Weights of a small GPT-style language model, trained from scratch on English Wikipedia: 5 heads of 128, vocabulary 16384.
Each number is 500 + 50 x the weight over its row's rms, rounded and kept within 0 to 999. Layers, rows and columns count from 0. Numbers have three digits each. The size before them is the row's rms in percent of the matrix's.

# layer 5 MLP up, 1920x640, rms 0.0336, rows 1775-1818, columns 480-639
101:520576513472515451464440536439481459433497445513437509538446690430475448596429537420495546518475576577498461547528568569541569497580527557475491563438546467486473434457430526416540509521498471471500450471499500578499568495491562515419561463521522459505621570488372533491506509514399520478593506605515553443502508399523550424439564516504515493539540458595549480422500488574592508451447518518485531506562470552425489558499514483443470455480514433522496436487520535571428443446507464
101:547508556444486455560543499501447489488501488466532479518559553498429494487486508529603550485513550548469503517472579460479507466519568578480445501515592440467482473583437570533534447544361640506436490555419474514475533482438545483467456531487499516476480505492449492542522491450466493486555539540571530451473506394515570425473512540476506533498445486528439409499477476571500512407531533538468494579461585405497570458510459552470448521572577496558560590536549507507447436534443564
094:526547473492568418467391586427539448519466560463492468481476547553490511575480517487464500462413480487516387494534502558581483520492575544477500552430519485446479475516520620510469474482423556595427534609500469527484495450516624504531504527602625546460534494448520576442439497517564516510452572517484521494606570484456499535492561526474491449416470534511548552475519489532504499524522545404601562507556502435482512557578454469452437474492424441525530523526532580517471531526426658
096:473527473457427513554511510407598553563484437513480567518542563508428573567479498517518491519516600494510467477447521601448447580473497622438467564502515509502526559431469484458473514496503458532517450503507608484519591490553491502482494590500481491463574449505493536511558437605465490553543537533518483556579473465529492522496528529283588508476521561574482488542559541518529515459505555501553489456472489427517485504565427505543478579424523442503374578437587590520529482523545564
096:487546541561446438479489555468496508502471525482459494487516594555524535572442524520526509558494414504491528513492430420544481513406569596510475521489426520459508498468507528510510526443496527504487376510525546564492562472517527484431544498527478499603550525503489544459459616556545468423443509524496386455522541435540502461467511463467508466469638436552431553538486457511464495543456501509521463505533505422560502469485538485524485478590464432576485433561450583537539529525490493
108:497552574446533412597467445539458549526536518493526485463463466555516471546500614534561520513430393447452536419499435509495384492479501512503426481458460517532526440441500472461550513418444557527427530498422445477476537496500591434506489486469535551421534628515488478507512518471458386551540534425502499495451500497534507455420518611466562579520489533588571469531528474448511430528542587522500428456581496450519470495515431468480429494532426467558482550552410539562473396508498531
093:604458509512587489512382452534490566451508479472481537492420534496438503516471529486394487517483528555478490516531598490463543534483604470472416422511514465589507616522553548487556513437504530513508499495493470480395518392507465495541508577479439479543502461536494429455532532503641560399575481473559487479575486489558512455465517597463453566531417539493454484543432495619481430404493539553523485523541462483589420411446506455566527445425479538467472433466546582472393480534572507
103:479525538526533514534528490502541480504447477498495439404578496590511511502467538510557499413385571518497485521454449586523615568454480499478459456489485538519566510594514543441599485467442533575523483555593468447555547487564432485441547555500561534466508490474574438549501542475453448477544433445449475562533589405472513557450517567499553542476502467527522588524530477465528496459496442520470459584503460476412475554482495544486555539536507479636632474550430430542427493495463553
104:436566476537505513531375476512506440469570471472420496512531571558592507531536537425452456448445557408540425516557607519591507557456502492538465503428489524523467401529534561477516471491453573429472471471519450404524461507513541526507523445521473534511495433488438504508499420475500435574544534465464477456490500472524514570516510475517513458527507382606531543528556426449539557561490532574493465530514547444449443477471487576479560500498467469506372373588483507480502487478520562
106:439495507485390529647508566477449456505546505502478485467546465592544519534524583457531491486393618482507455544499549517447473513483540596440566487455540444430535490463509481444489493464438515473538499510452523483526551494454545529436548506436449518471501548476449436507464389549441501524550550495458443566496588561529521572483628478469546472482571418561517521479534439544481525453531485573503445490521580535447523481520495505565526472447513496525462480495395550479517457499509584
100:484487624483500621514515549515539552480539456509472560451493538613428459553549532498579551486465522565495472497519502468562464514498567496504414524510603575427488533379556525523498554464461446541448501516593461501557585617488470453506488489569639495613592531446530495490440496512551454469551525523479505434452541458460460407476469514522494564530608528520495539539445484426596584523483469480535496510465501367525512524529488488526538464611483465594406559527503479540528519484467502
103:515562458453456521529445540508505419500531430521547450583512431573454467520446461452466482413570490465420534575519575591560446495531459498404536421435661484535552496523518560581541527567365503588485541472487509468647518483519445430467435432504489482561514421477453429460528443544456430436497505521491519391458586508573538434487498480532574572517584458588473505504496491523461480534486508532480506526515562416469595558453402400461523525495559379558491458469516458540465532510490608
101:540555523438478602513437545494496536539522517552401416461566561421451548586508520497501465466592559513463454533494598490534510514459459510448560503467580528425515490500573509491485580537526427503498419470612554568451593487434494515436486507538519480516468534448468573577463479588486462585480528540523524499502447499424569479514442481397456363546565448519511468578417482524432499496436503548492437547497472448483403531480461451478537547451597433481473495535439504501396479437530526
100:506596523518479538607472510455431489508569538516538373496435426557448472614522544469553396526477437460492455532510513514544465485503480570473499428487504551440508448465499545491478533482443454487479547574457559519504576569577508529492479512473569534501517449492412524503498489434613475540486564550428472534451611531454528548420535485512497472503489422537527469558534437406453471461476542549500516514470411447526467436504455578461448529403547566540496522547521536602481519506516606
093:495505468530403502498560491563469484531510550546509473438475532444453463540502550470600472399497542509518586488470414520494512574572562394470525536449510533516514477484528467511551543544504485522480446466428481557551579547416537424428446598557593517570665516403501494455544530525509489446512491472428456494545452531520535492425482509498492536482445516471497492524536545394602583466454479510576509524553511382389503531506546437524460522607497447527588471526438531481486520577550512
103:502518551503505527662486495437516453542512521432494538542548461524556508606532532511640486556433610544492472539522495519487519495588494430438427533454531421512409525572513531476524495523436484446580528493537498514588468542520547479438505541619527530456543506501497533487496561488446509504471588497427457530556619432552450545484545584445477472523516503559461458514479484529609516443514495485533473487502558497430477391518474500544472510500477489568561490571537496525441498483570510
100:461506495511534585485544572534540452520510477523473500486540493449410567509562450438579443566500485544556529484512494501565556562460451479425483517501519482536506550532461478459441511510485433528385554460512599496500489460443464468552462449531442474488483504413488496467526512577543494378516511522558524533479522575493515443539563542472506397460499404482559535527527403391482499431516453502528567501465327544557580515415445472492482523556632433453479556525559570479524511495443482
094:560460707368511479501496481548381455506523442545526539468500591540501543507451518427516494562569500578464538501484425528485588579403460536469503526425544450516472461625537531475488442511540474544470406469402507423460497428498555457563457453556494487475438510463436455448405531509520498498469533601531582515505514390442478474367538528456476493526469530567438501558448419437508480528511507525501565565418523503434544442516509508435431493482488490570515510572477523522462614457492470
095:491503515495443535490461534437393423567560519437477484451519523600404564598560560468464474405427491472418499485612491469496433537513551490455498462524535517510609535520499518492481516499514476524507432502578511611567603413465500505454503546515476541510512524501449605449564475508573509455405456505503459518440466486539437496429519482529500519510529528559526573494495541557520393585446501435540489475564508457439486587477407508461553549461592553506546459466406582494506584493444552
097:496477666497550522508471497553385556546495490455524554562516528478541533544481583543491480563466510495470396451588554544522471564460568492532517431598514486408459477417446493475509566514457558494493438471474510539499535510445530462475469534478532511507440594427511601465504450516535473503535495511539477455443516418472529472529537531473575517536449483552492497499543490468569533520464512501511530628468571378449487593543415427432458518503545450542494465544545603493504495469436473
098:560441570521461552465517557500490411523511573496571386447582547427457450427534623509513475477457482544415558470518501521477478542523498381541509427427555492515479543519522491493544500524530460581524457530406526460456526492510561480418416538419513550499513484490594476424408417487458487493523562522451528503558569574516537463538487621458423517563451499478533470548532436487543466510476471523476480413549449407384528457503505451479503511446591523520471421528527487545446505530584557
094:486594469523435537516433549482474455508509399614496498385597563535496551579535464540570538484528586460498579502458533507463575556545543538477524522514502532493568457473489527525487417550503479551467483540651559487540481546498587529469521530460572565561590594486395604558430556506489551497466497442474483532528547512496535558508476517454528517542528477448505551546602546411504456485524600475576490385544517520517498588545494497474414518531528446522411561579526591505484421609554608
094:542511640435460502593512524507438554497571484563593554493550499557436564490511590396600468413511465445464437560495487540492596531502567464481449517511527504501490507514537533508429509576502530573539468491437500462468489527464485527451522575523629481508458577522440487415430415529489486496482484466518439514470487451512547417442451498481559460458545421548508553507474544442533524487457499536530465498443551352469529475539528500475449544522490513531543583492531459470524575571505485
096:535490659457388503443492545383476441541599363579407537494466578480464509580487450500450491530494572425518502471538443568555594517417527511527408545483531503560521466453468535426551510530492455519472405523574521536530437534516528574458562519487561599449537505506426540514428630495379594396446460502540494511572469528568495546537467504477425582533504426609428498587486443553488453551474569577560430477545480483496475627524518509554450503553533420492516419503497506491453436477463530
120:511524491413474548480496590464474454523555533544480473449611514452432623499488481461619471566593503496435581502528528527484529518520509480497531494524538431519568536383562503523513552478421462484497511546534524414456484505477538549415557431605492530468519472480510515544550434528508527532450472500516487550473557571488419540488476610518545473522549576545426445454468370473539452511505394489505463517514466429509460509464473401442585460552586443551500500521552579533478494556539563
102:482586528530494518498476543486451477513492490497415416460553500541500459548550539479514496504484504530526479503552567553533444561514609620449490525431512400486514534520394545550594492543454554562486529502506544448480608497552568510468424576526567506589509448467548543473469521513496519560422548551462381576477481383570461523450557495465539440457474417555538508512445500434572494544371535455510488493448566487405543505368410528473458425460456477555596434518509526502511543499441509
098:465452534515490432526400574501437478499564524477538504532501524560487493515428562432613465538496513459465480494531530493493595478541412440505463575486514488553502416508526535436470530552448524462498493526483582575502622410529490509448572504497499501445472435494529515487460476427499464469529539538518407450531417553603485536544563531516534456450561454547507640506454451495543440493494422530503504531561478468515508515515401482432483437384582416539542499500497453552426500480481432
112:559399464497545472483498514519518529478540433509420481463489430567439496529479422575512456515408548481433414513524491492378452625546511473538515452505491532525484501526492502415577519508463496491452559513483512460544486415609501414465539574419472574429472570359530491483456439518505475406515413429456408528542491603539531464443553474463437600528562439523496573522494484533541510465478467563546524460495538435468486545405534479497545479584563489468527467560507514469504503540531522
104:514540595403578431507467486483443487515518410532473452558542543477524444467529458446529470547487445491445464457441584575410399454501516570461449452476538523567518434500476576510437503426515466536544497507433496487460503498521493447492441476533572449520435528483439598572537562502437536457481592513504402468453497416496561525463523481496477522489464567594434470561464456512480439470531498584515458566471433455507499588473425459455449458499501462518597431493545449577503492573414439
100:480516539489505530508548550490463538411500426477476547515457547517495561515548469437547578488474549434450502454583550582540524528469499548437372514441553471544503499530444485537543432516539558542519413475596555477470472463380544520515523510497522532391536481458546581488515486488417543458449499516471455377597540525532553403492501483432451534537506514508556542619503479452500572501452472499473508516517547476472506532597472512478509560436463438523605503514405524488483522611487485
117:508491574465467490524400496490483416483559493501566493533441553552462485550517446423601529449418446439534441518543526568517505557468472517471517505460554491496566499576367526424531462487473512521484518631429513580494396460481518514484517464498478549457536464461481554432451468510565532517446495461536528470527514520489540462428598476436516541470477449474485471549472489489533511476518510544618602487569557502473536512499500538464409527551631413496522498598542501542437602565438582
096:424583508469464441463440515439548588485569524551432530486611523553504494585454477448480536493544501550488470513531531468519417484444471510462457551517583387490511464405600523396479513479572564464405503545503585492495462551452524554471459542506524566508484494503530620483456506599485538517456467511468616446564439513515468552559489554530577420451568452419560430477478558401495508487525373482477536442488443519486434504516430512437513469468537425492445540556483438472490598393610458
093:502414526444474439501530505509470458516525530519508557458550589524429550515493568406556499510445541434480479493554509419542531460421588484580478454431562540524540494511465619546484513579424517628473387585485559468485494342471447423444489554520512584438518563455504583455417531557542461572536506437455583477495538550481550491475533574474539487489536471431420465486506517438465516492458535516521531592494486391501414434582508467573442598499545482544499558460471551492376498501439567
105:458468518548616526512537467505535466450533478519513396511486523486482459507490432610580606534438490485435535482440530509556550565504482529464569482496566443538422524582494474438494436506402581559553511506478467512440437448564550478557440508550463454485550565439464554533503595444542464498501510444435505521575503517527572565492523517507586571540423444442529439602502478442449503512433462510618502593510392498511544452476539568492522420465478479462452402492532513517497571486532547
098:467568499418549486479380462429496521430487474541423359567591491427545552675513531506544482581400527501474441484550527539434487504475480571464465618579486484522528507513568540399547506587442501580518415508512492445435513498479533477477590530518499515486567500473478494525517466482441523456532543418427541606528431335448536483461557489436440542459478444510478482511449548567454511476409570498479456567465438432438470486570533605546479505412478497514443521495426551491411448521544519
097:503491535453518463516493481378461466508546523466428513533507558467456442524449449473553526542430418601483531628535536482496550503492526557549453597530531474524574421502496450504510500476486416522465411501627467448442490516454526542470485544567527572466476520403538432496520509482466426421564579553467378492492524474538523379454454533504446455496469366462451510547391554560442467460478514513541518513519493427434444549495486476523458566478577464625490524605402544523509493509501509
094:492490620562515483628485543371484433514558422439521422479483616481518536541458429448517431541486525591538369420552521529518542542496512581433540494537579539539530479480560557437500464536513558467484530593528462578469494545451499521449454529512503560463507471504510550468529505469485462470410398572501502544540455454571444464480576484462554374491464490574485624499508499469576491458464541514646441517562524507513520529448502579448484547584495435521487478503414502456465520527531458
093:479518575419608582534444510330412471430512516620546445503589432526512493465481521432622531464504495533580576472514479520511416536371435529490575490478486516463566540482482457501468515473527404525507362460527455534449468524481567512459607440532514615477470483390470565444377526528487465501496571512590434515434508541481512431460514530478484507513565523575488507464454499479524567499449468473487543572498511466487488449468489511473448555608472499581578472544457429482452531478500484
109:487490666442488498505469538445497463508545484442464551482462517554528529539454536471487489512509537499449540561528533540535506441493537579470391489520506518488508607483450444452567563421521515512517443475533576472404541494526595590506450565529570525546526521508437514513563469492556580505506570450563417490496664485485554414503616510458552491460530496420428499588463494415528514381488428551610413486481465484503516520563509568566579508465461456488529487467572492459531541481452502
102:555526512525538520470456549441475470507495469464454604563548532531512524503374466548511559536527437496511458530507416482555504520522510537543493522516548453421471520513508536435634484504505481624470459474543519575458422436499569452458533439492493565563533472440562599442514576487468436480429523514532441428491548530532537467431534507440445552506510520488490536521435431453449557496504555467504504505500540359511540602518440404494545432545532525521509510489483524652520568555496529
104:499555498451396538484421526429482489465624475542547483499473562490491522517483421415464418481569580466432437563522558514523517449467500498518465546456504501469410544492519513447474486446441501531481429497566461454485413475583587447438532535507506531414553450457439466434476561572449480532475494479495359492588579457477522554522525496428484515518485498556429586608533519513440461446360478510480528452435453453551468601406415554517505476450479480607567531579512500476364559565524524
096:522550511469491554576451438487522483537504458468499589492557600524439522453546562394522484567478684484454437645505554494461530551477506446511530551561504481437579488557528516481392519483478501484535393465466528515539446477443454466549551478537565468513535496529530496542483414562546515517558470418439478501480482461523526464484585559471465496506407481500567520498483499551543493447458479454494388591457556454523466528543445549527507496423495436616408548508506487419498527565512593
100:571568624527395402468537485421450524423455458514536457475453472503506513525425576501561500504429490515439457510502502586554421539437485455451496430445518456475418525449395554357534414488484502514515508501495426565475493455481485460483607544484415560541525588539442562492521525534470474465411453452541507464482495502539576451487540442434587588497528496491507409450511486481532527449531526473486468510567439481471393530456497469537546526497540515529525478557602472463526426496529482
097:484555544455518558563482545534565489493511455558564459443482615449531495497468525551579558539501535553471486510488474481466494516449437587476467533514567519485522455511512542541548513418506538447471464539462518531485484476465590440504489542415574482421488530521471479511539550519498480451524492570505501380477467448450498492525577554448542477566414497501494485606391390467537406443526421512490463426519520538527538624528542446470475500531484472535453491522445472532489565614546530
# layer 5 MLP down (transposed), 1920x640, rms 0.0262, rows 1775-1818, columns 480-639
107:532615589428564507423508473500505502499524526405495436477471521463486531465500488492382514497468504536474538432386513474481532446495452472513469480585541425426543548483514588492439529538526467456396508376463566456495559543497484520567523573532587522494531511587487510508532526537453525539516567497511440597532638665432467436427492554447398568514492585462462578447534423431448451510523411465510410433461538560467496520579507532499523429547487486472408442474513475532464485517502523
098:477434414485541489472528502454587531497539509548430466506494419480600468499556536466506539464476471458435522505567542461466436531455498473503553416520389522534541470520474520529458518531617490512550449462529540534569563496548501530558500621557402497436557505575471524517474656458607575455407450491465501412489519599564504492618384425565497521463456590492501446524537554518503520494522434538477522488504503514637549597438531537471524536462597504523507452500424479586529432468530525
098:518497483587516447416463556546542399507470527462498530526461500510568546516503419444457513474510578401566483515475564469512431491474471467547490473475528517466511457544408466548431472412460458519514506499491518585554444547490501411519493431495421537483452527524388501463551563486599495588530471467477560472459516569486548498510573477480508483559419574555579448544472524534531566556528468488473525459571459501467509353533552540535601461565539528552479462472444459433595511596493498
098:478531568564559518481411459478503542450574486555551452458507524506513476505446453430442511430457534453458414456550460533469505449479541542521501444465463529488594518473596556485496458584488511482490569488468425574478461500477465481522522567504474519457504554503454473533489537377468472451509566562481521529547538555425506472494574532500457557537617459528488587519548491451439429539560411462472617485542454472559510551411432407498512490493559571534515481493513455528509489537479466
090:529532513477564488541519497488523486443487526452591510459512471522555510457596559542518577519523419387494617471648594461393475524453504498454560531443511517566566541497472458519444572557498483554517497445495508523545468422428480548627482524490449416483499460500564507452410457403495595599496477409471546533468607542520494507508503518528530547541439539393489500453571507487514496483578486496457536464585432591536516544358497500443470458509566563478547572537461507549549483462442361
107:498511541428557440450554564386517461511502470488445481428619571474569477467544548506556508479535420413480503502486520436528543505497559517434574495512458500494463563474594461590497457449544508472517484462539526497464456545563521452509525582492456380514521472612421608510518473486479449575453469468538499485470602426507593497471505447516497450626432484447521458491567627415472441606475512485462516517516613414609546505496551492426562493515433472394543460467435487457501495465425520
090:467439582426463507493581471535577433490486562502595389524457510559522486499518486510639441549583471503566529436507538450517559503471487534459473540391596498525533450457524468553534481492592516544501483556516544558551562537529584533462437460492572475611441477464529455445512412517462565567489491527532418450461487558491529479538545520457427507557497527454507454562426544535546496476547517496512557454483485501480437523519399505464353486531428478455485471505523550562524440462603596
103:542539523468566433500495517542440418548466465468506544491558506511508411542431510476480549601458426519483524438517498517523452490449504505648457529404551517564502611514492508503458536456480433453541516461553500436458461423434397520496481427563510466479474543567494462566585483495397512396434538454441506544510516461443600449441505454464557554515528498569430516504478437569405479605474537447449493419515597430561519502556488508493542435492461497471546667485459549495484500480513514
105:437468562520434573523544501530553567542512518365515507588571511454478545485497420543519511530488409535482495481514414466525443409550487457520569443574453443514488587640429485488481529434520459498444459539499516515471504519469528460468426482442589586401450498470525476496489531510477429514511488509521478472550437468535531549541490497537417481496532511505549423477474552506423507468473479461497428506515493445489486445498463540505541455506529529513456548505469508477490556490444429
105:542583411475505489450468545556456466527481471487622545493547448416453569550540510470435524473503451589481547489449501459446470365506461414506462484481556502540512418457461479530462486438453456374536526511497523444419450488490556489489437474405480451423491503484563526521511459495505489506516434539478520495545475494526422448399546542557550547460526528444542473451448625458483542543493468543525365500471523578481555588542554532527439449453608478435544498462455532458474547447488452
102:494469442508525439552485464401506527508518384495489540519562506482581468545552501454481493464495507495485526523579507540464480448498467562459524496544404530471528463462480429575566558460471540418487458534507463419492457409451423484519519493551490444477475459534605389446468509491459529542552521484506495456467567511548540647506454533522499496551467450370456550547579539429485465504467401500454418488542558528500471443470490549471530520533454432518577435490540522412482508484539403
106:497517500554493542442492509504468443407505457497490442429536534474469481518535475398528464446435553489500492440487537589476465580455473501527471439421452543459450564428478419582520508494453489487537464574524518411500469422462567487523553504472560484550498454447568456552492396362518527529511403586504496430477524533468523510546550519555478488471432392487406484539559571403592522499441474372479505516454514494454538489481507529479487566545460495484517621524472512416420463550442412
094:402444514483553471431445478534592536494592487474557507543593529555512479453491548508503518514536556444526614497568478399441471467593498467419453504436490533453583544594386573452496511586405496593543577558440525513529426598483414392455554520500454495433564468534553540520501521520467539545549484500519552544607507449517475507541428526463522551434472554496526561560515501559530440567490451469489528452516564455430573496488434605570448568501508460488525501530543416554536517495516594
101:455523546494543377523572602466538436428447418499534486574534511448532566444541536510584455406483479531451587499492486474440541448498530503470480497492540526492513496461520430449418591429445520415574501535504444505507501455517498529577550492495528520509461503515495480590535462458471467519499530444624488539547522539507443549519349528510484538494468469459467367508556564486494537544486466472522446502574549400589508502391499536422362566494478505469427526390546542412455516528493567
094:525496540542498382527511450479531607417498504479493486520490503514520399379466562553439513543479574485504537479440497504487468460611539520495482434501479511535394622441477528463545597513473483455577517532510523550458580538435474532495520500532514493504522504523542519493502468450464503459519591561509504431507517473516473518565448495437558449515462522490501559447408553519481512413469506491529409406487511455444525601541488603496447543446512487546454451438508433524456455413523446
101:438484531486454479506512547552483457494542543475538517535456511560400600475534500522448494496570490418575482432407461436609430562496533491458501586409538567590476495544485520488451569539540514537531460456472488509527526435534468461446434522556522464470447471573513496453557480491442498526567479523470453477527352508616501469406554510486522579550525463435522590474498566522527425528525554566481404414568499463549468500475515467545448449499454480459494469418447435588468457382473553
107:465465440491559569497507472521516516507500483511486572467514447514424450534587367468627499458527433499516512499454486551467433460424422511482556540489439435480571468591541509515442435545463469600417565495443512501505642525519495505573429404609569569526543496375516475506539504463522528469583451499506523490425446495521513484535472483471601443507493460525582395454555458471438578521508491498446536497505389516562527499458518462417487637508563563494468582540518487460616499507526384
089:423541423536434511481493455519461452559536483483518592552474509436497460599447470520528470432511578431502459498493547523498411489555467518488552509506433492564428504542536586507481502400546444496401516564489501469569543533463496589522536468453465514477434457529435468604473471547524512624444533576552506584559482576471548566454626344429452453532634440620576588495504390492451491547513480547521543439560451515475506485541563566498536461462476491372502502511520434456485450538546444
098:517477493430462427540580528553461518409562538511497488477449587535515512560464476463415604454490569461468491599577554500556434441494471538579418557548523468616447434571439476421472507417396546533488439432505480504494523572544550504506467459557450509457508537511491474508482553516505507415520497470535546498502527516472391479530494547530493442475386527442522486600504523484478498512525460493498457501511484485494441552474450510470471572490445462549541527479476547565514451660464547
099:592496520507494543465496591469519429570530588483497560493509557515423520486530512453555421468563536548469519572444458516587455392546376565416515525511584421508585518566548510516545434534551475461495474465531549488513547542526570561506521565395439499530482463472448484466411471498507484447399520563432479556515488392482548465493516401403534473442451458495539540564565486566515416581535619522513483441563478518509545525554563550523546478435527500346512602421493471513470535483424469
101:538448497563441485455520528506553486483534503512493441604475501563472466460529525514587429502461454586530452533522553554528591545530536579481523548522442469534522530550587511559456516571501457475390378555473535488457460367519527544483530584545528406406482558534506579502504567518497406527568500538484519511517537529480519451533407528475364466429555418439479566622439488577465558515537467539477481528540521490566484458483426521326466460461531536468538537398429507489558513612403551
090:510463528564421502481522476526503458531525518441609556583458431553373504390497458517467437567509484450561507512495488516570486497479382447467484580451455558418483556580490497455497461490507565507453475493464499471466518515481550524447526522573465533505449507458438522420595494492492524493463499562497581515527465473503508520437565550507520538476453434595521532511522454524542440449408599467524522500473451526432456491543472532566616421426437469538420451561557468488409539454509492
093:432429475477511494474508562543561527533538534525478461527450495565528482526541491559472553357497460571499541567460492496482502447546514520578552481478417472521469476535429516428546562479468466506391479573498430575557420464508531486423586517450391500510489499473486526494516577538567431488426449490520441479395378421532458488398563443457600599416460481550524542486460479490530457494480503492444513469518480442528554390552539487562536548491526462422515565511501513492499471532504495
092:518505398463505492453471521558484464452445520437599429450511458508467477474517476491501463504472530549521454411427476560379460549575479463434553466451456465370513526427635592624429475399463400550449569461431509499517478412520504488507455538545395521469502505422424528514505580513545497462455470541509513474519549555378492525515577491488511474468454532573501458521484489570534510483565545354526486394504484541479549493413504457550661489508470525534537569601494504600511506517507462
119:553566477550513465469455511475546462555478511516446566491459434551391460519496527586561396545511484532484464536582494457407563458533509629503512551471399553418451397436554566499455565426491447449491514424483601543481518408501515501571451408475415479539486525558437478523571476477536512571479532490476529542536538504501523484391533540558448484537503545505420443544492499456476450527542503474430525501580563520496571570476556475527594587532428515629601519545477442482428483545547456
104:485456542466529480509439504436472578427435476464455550532486510552462507538655442490477569432521490536487433439534506434474473507541492507498502462542538528453515502582502450511514523415486537469490464560501427456507508481470486459572496487547419472500502596531519517509442531453525540535449515491489461454480475478415592476467367467508548484445654545558496523436562461467512480509627375531479548506470498514544424471516427505414489499504565550554418478506498462399452471501439535
105:480487468504545497458461517502522510508414466441458469559459561544567458486489431545599456469484570425561517394501534474423515486578550645492442554545501452463572660476465520530524509536526479527509422587422517426464574570463512458526492412490486495488415483463492487513576522488560484534501546483452579427540446525516513459531469449529494473552425421477516492477471437458551486470571557509524524567472546483450514508437474478502509542548504367548500521517537438509565462461467524
111:557526500464574468495551524548480525453521568504534574542563509562451510556520541518492418411457451458479468565380491489489523447448580595480437498508516551563398529533453494566406458500448530438463469443439526467541500491572562572344419491620481481480507500480512466500468499503440525600440533582415514519550515539469621433518476492540450483572553402552513468467513519433440473457443511534562530478529593558498540505478486476486549456534505554458530535531523493553510488468493506
109:534448541445519507488506512591439454431541517627582529454512599611543479490508582497482579428502532508527567517550470519466465470513477554447364429505457451642389597517489560482525495485419485571488610545614491495419501490470426429476546494478594516506550464535536449641453552388509479423475473462497407549460530436550517525412514540566453455456510503509478540483438573455447546493598552521517539492504430502529585537542519494462553490484581481504556358431513528505545539486531463
099:431520541526484478477527539471383441529532469491458528516510572485555502486410434569484453459474550478500474506497466578418529351435557582485529478414620518568400480517441441504622523493514431504516543512509464491485527520490453482546536631567480477457538582524465537489530433439480457463534507544515452466460464414411547512496605458576437462536436553467482522427545474518580483462521468554531448449529466501509473463492459444515550474430549524425524561525534494467471604472437465
107:488517559552473502496567474428515531520440559546540550528415463544462473414547534453551568538478456474565475490505566534441444522563540463563496507456561513445503470553404494502417534502518521571505484483521585530511522512430479422428476459349535515531477502502543573407500503511554478527456478462513459411544514475463525502547429485514517541523555494512472446555488508505612530543485391580524521537466582470462524439564584515602523488498505492446610606486444415508471518513373530
102:470586494493435520475550451477504593532549500534564530540570566514385490500437587524363601571429481502479519491479593507434486454487467451539477516539475497496523509496587575458543553504415507525520373433490436478520462526595547523527545501597490562575552412547440498449472522594412627550534473492483514522486392525484569478478465474458506397497465473500538442470429451588417509469401456451526442559450578573487468546509577538546441466463573589538425563523589449585437504366501474
088:474481510435414540526605485411491478425403530480496534500560622503595522472527512487470504573521535558494575582475437500396514435467520525472550511492647497512554493520532525546412504440485542529473421434465442505604518469563492476446512515520501439476625476423545531467410495490562515544449394545426484456516515470529532420554483504462537479445497454506488497434542530516483514532586548458464491526489540440539448412540463407478492600500516490528499496492484464534526468484553414
106:372465501545460449553480456460459529435474530413564514556427521465477464458422439478500541497491493460465497410451550541493456531386553492482639523514537453578586549443518518489546433519581513460426491379441474485408639539493511471496492537487506458596467494592471476533500496465546579453528527530527482516469537503537570475512469487515560394499448481481387460479519437569442483384530486489529523476592481442515508609529475470517453420520523506448542511476489537548551504431490483
091:451608596517439466506507467487519463492384492498651569422505506460461612510611411390458464520522499532472480527492504477498531454561485515467473586400516504548500499539537470464475486453536505528434514499516475489487497541582570508553483481489605464504602519528454468508442473480393459580521552531484504533511378414475383550489459534545531495533527547525474596505559444470508509535556434543508586459542546505484490492583512531493502493529514461508603490502435453577501441536527478
099:465489504482441507504568575478474490601488452488519420506508490446518566423467485470585457535543392526492376462423578486479484529486510545509560517507519420386538381518453466497532497504539469456561523554433555485479523497562419478501552546472447558480506477529525595513504448501475478360467567483508508505492496509558477527512406518569504455496599526503523466511552544519488543511449439565495510439481516494467464487531499422490438521457574484492582504494506457432517496543512456
096:611452534441486502531518499537511520558546527507511555476499430477504462574505550511431459467535469519474614489514475534462616591450479393546534485469424521442458504516451522461504445501421475538495509473491491445527480399498509577519527496503471458516533498509503525560529572608613560543509463481546448492423575493563518501517508608457424530551451549455471450537603619463533481514475579474465508494446503547494428481544545498475503416442462548426455588543617599566464477561468531
095:520505425465515493520509552487462449569581450448511565428456513508465548472490470525488492517510440516464435550554516463610553579482460461519518543380472537525512451518466429506547518388515498470621504483492461455446578518469601457553383467471407450542467463558576521489528513401496560500520430405396464417540512475473513534559495493621457514599484448507450523475494500523526567464612610410536432445495488547530548510608577467474463484509443426565471491488499591533489431500489484
113:450441435509556489413473593513446498464498459480411472498524441517618521455488532450573464568475610472432486507543549497517485552478510505446506489497481504567517508581483524529573501524528447532554441489488586459544470430567562463450426571451542452597375490419576590483494508489489575443524521453524441426449481482456484479511538397471511432403627581490519419455477496526496563451539525541504419512575473441419464502494426527462448367458464541531545518365627515546442529435511528
103:507510450527561403563416564480544499518564530506534576417490573512511468433463496463529485527517557410509398568517500442405515574423525540491473522623557491477489472529449436508547416534434548520493445507534520553447489484483608527522479525484378515430425466473516460378489465500424529532484383457549549467491434428504546470594353517515504551584437541436408471474398606559434475504508505456508497544549524546588466558419603505505502408501563552614499561545554559580502493536399521
104:434371529370508455474499515407474466480383494529447494590484478555445567510525513469508402446474429525531429529503466551568454437542467522462449467500535527525464446532603609486576471493406482486451506474460526531607494413434557435510453497468508477480486459530542488463497468447407499496491564451536446427487602504454444527604477551503518492469506433450468511556384544521521531486483566459471455482470464536488589555423461529568482366491540443570424604507532518468542594524498496
089:563536514516543567556568491500500515526513553497508500461472503470492474577506454605496472487464442400489486429492476536486429445545496571466486509465550452420485451481506540399463509514546566595490536586496437524567515481467486414423473494498585518521462522443498558540441460509455572494447535513559493496513543588436440557482494462590534424472567552527535438549566415564483461576564519557532502381495518419516474513585536459536451533487452540520544611486487486488468502527633659
101:482463527444514567576431540547512545588502460528565464528512475552410466553422460491533506513459539565446422528470524635564451559571501582499524578469479476530527508488415538459468452494492502535519506511511598585535491588593453440434547549474531496468584506525400469529485561487462495475445463512476487461474504459554538604498470465574565600410607550570557487493496521415493493566516491549488525512511449431606457434490407409496501441398411464437394445539482572506536504460529504
091:553566409542534583537497519496478457573489570489523490570521471541527552513441566484526431423536497541491481484558536543567483499492403488379525502473442470516496476454466524433530439598554479536501516505548508515535541553510516530539468532484494415505572584539404546443491500551531529509587480564546498530511525449408518397455465492550518521493628442432510477599418596433529470576498573548532490586506486434620389391475438483494420478479521435501407510511528566513503463478580535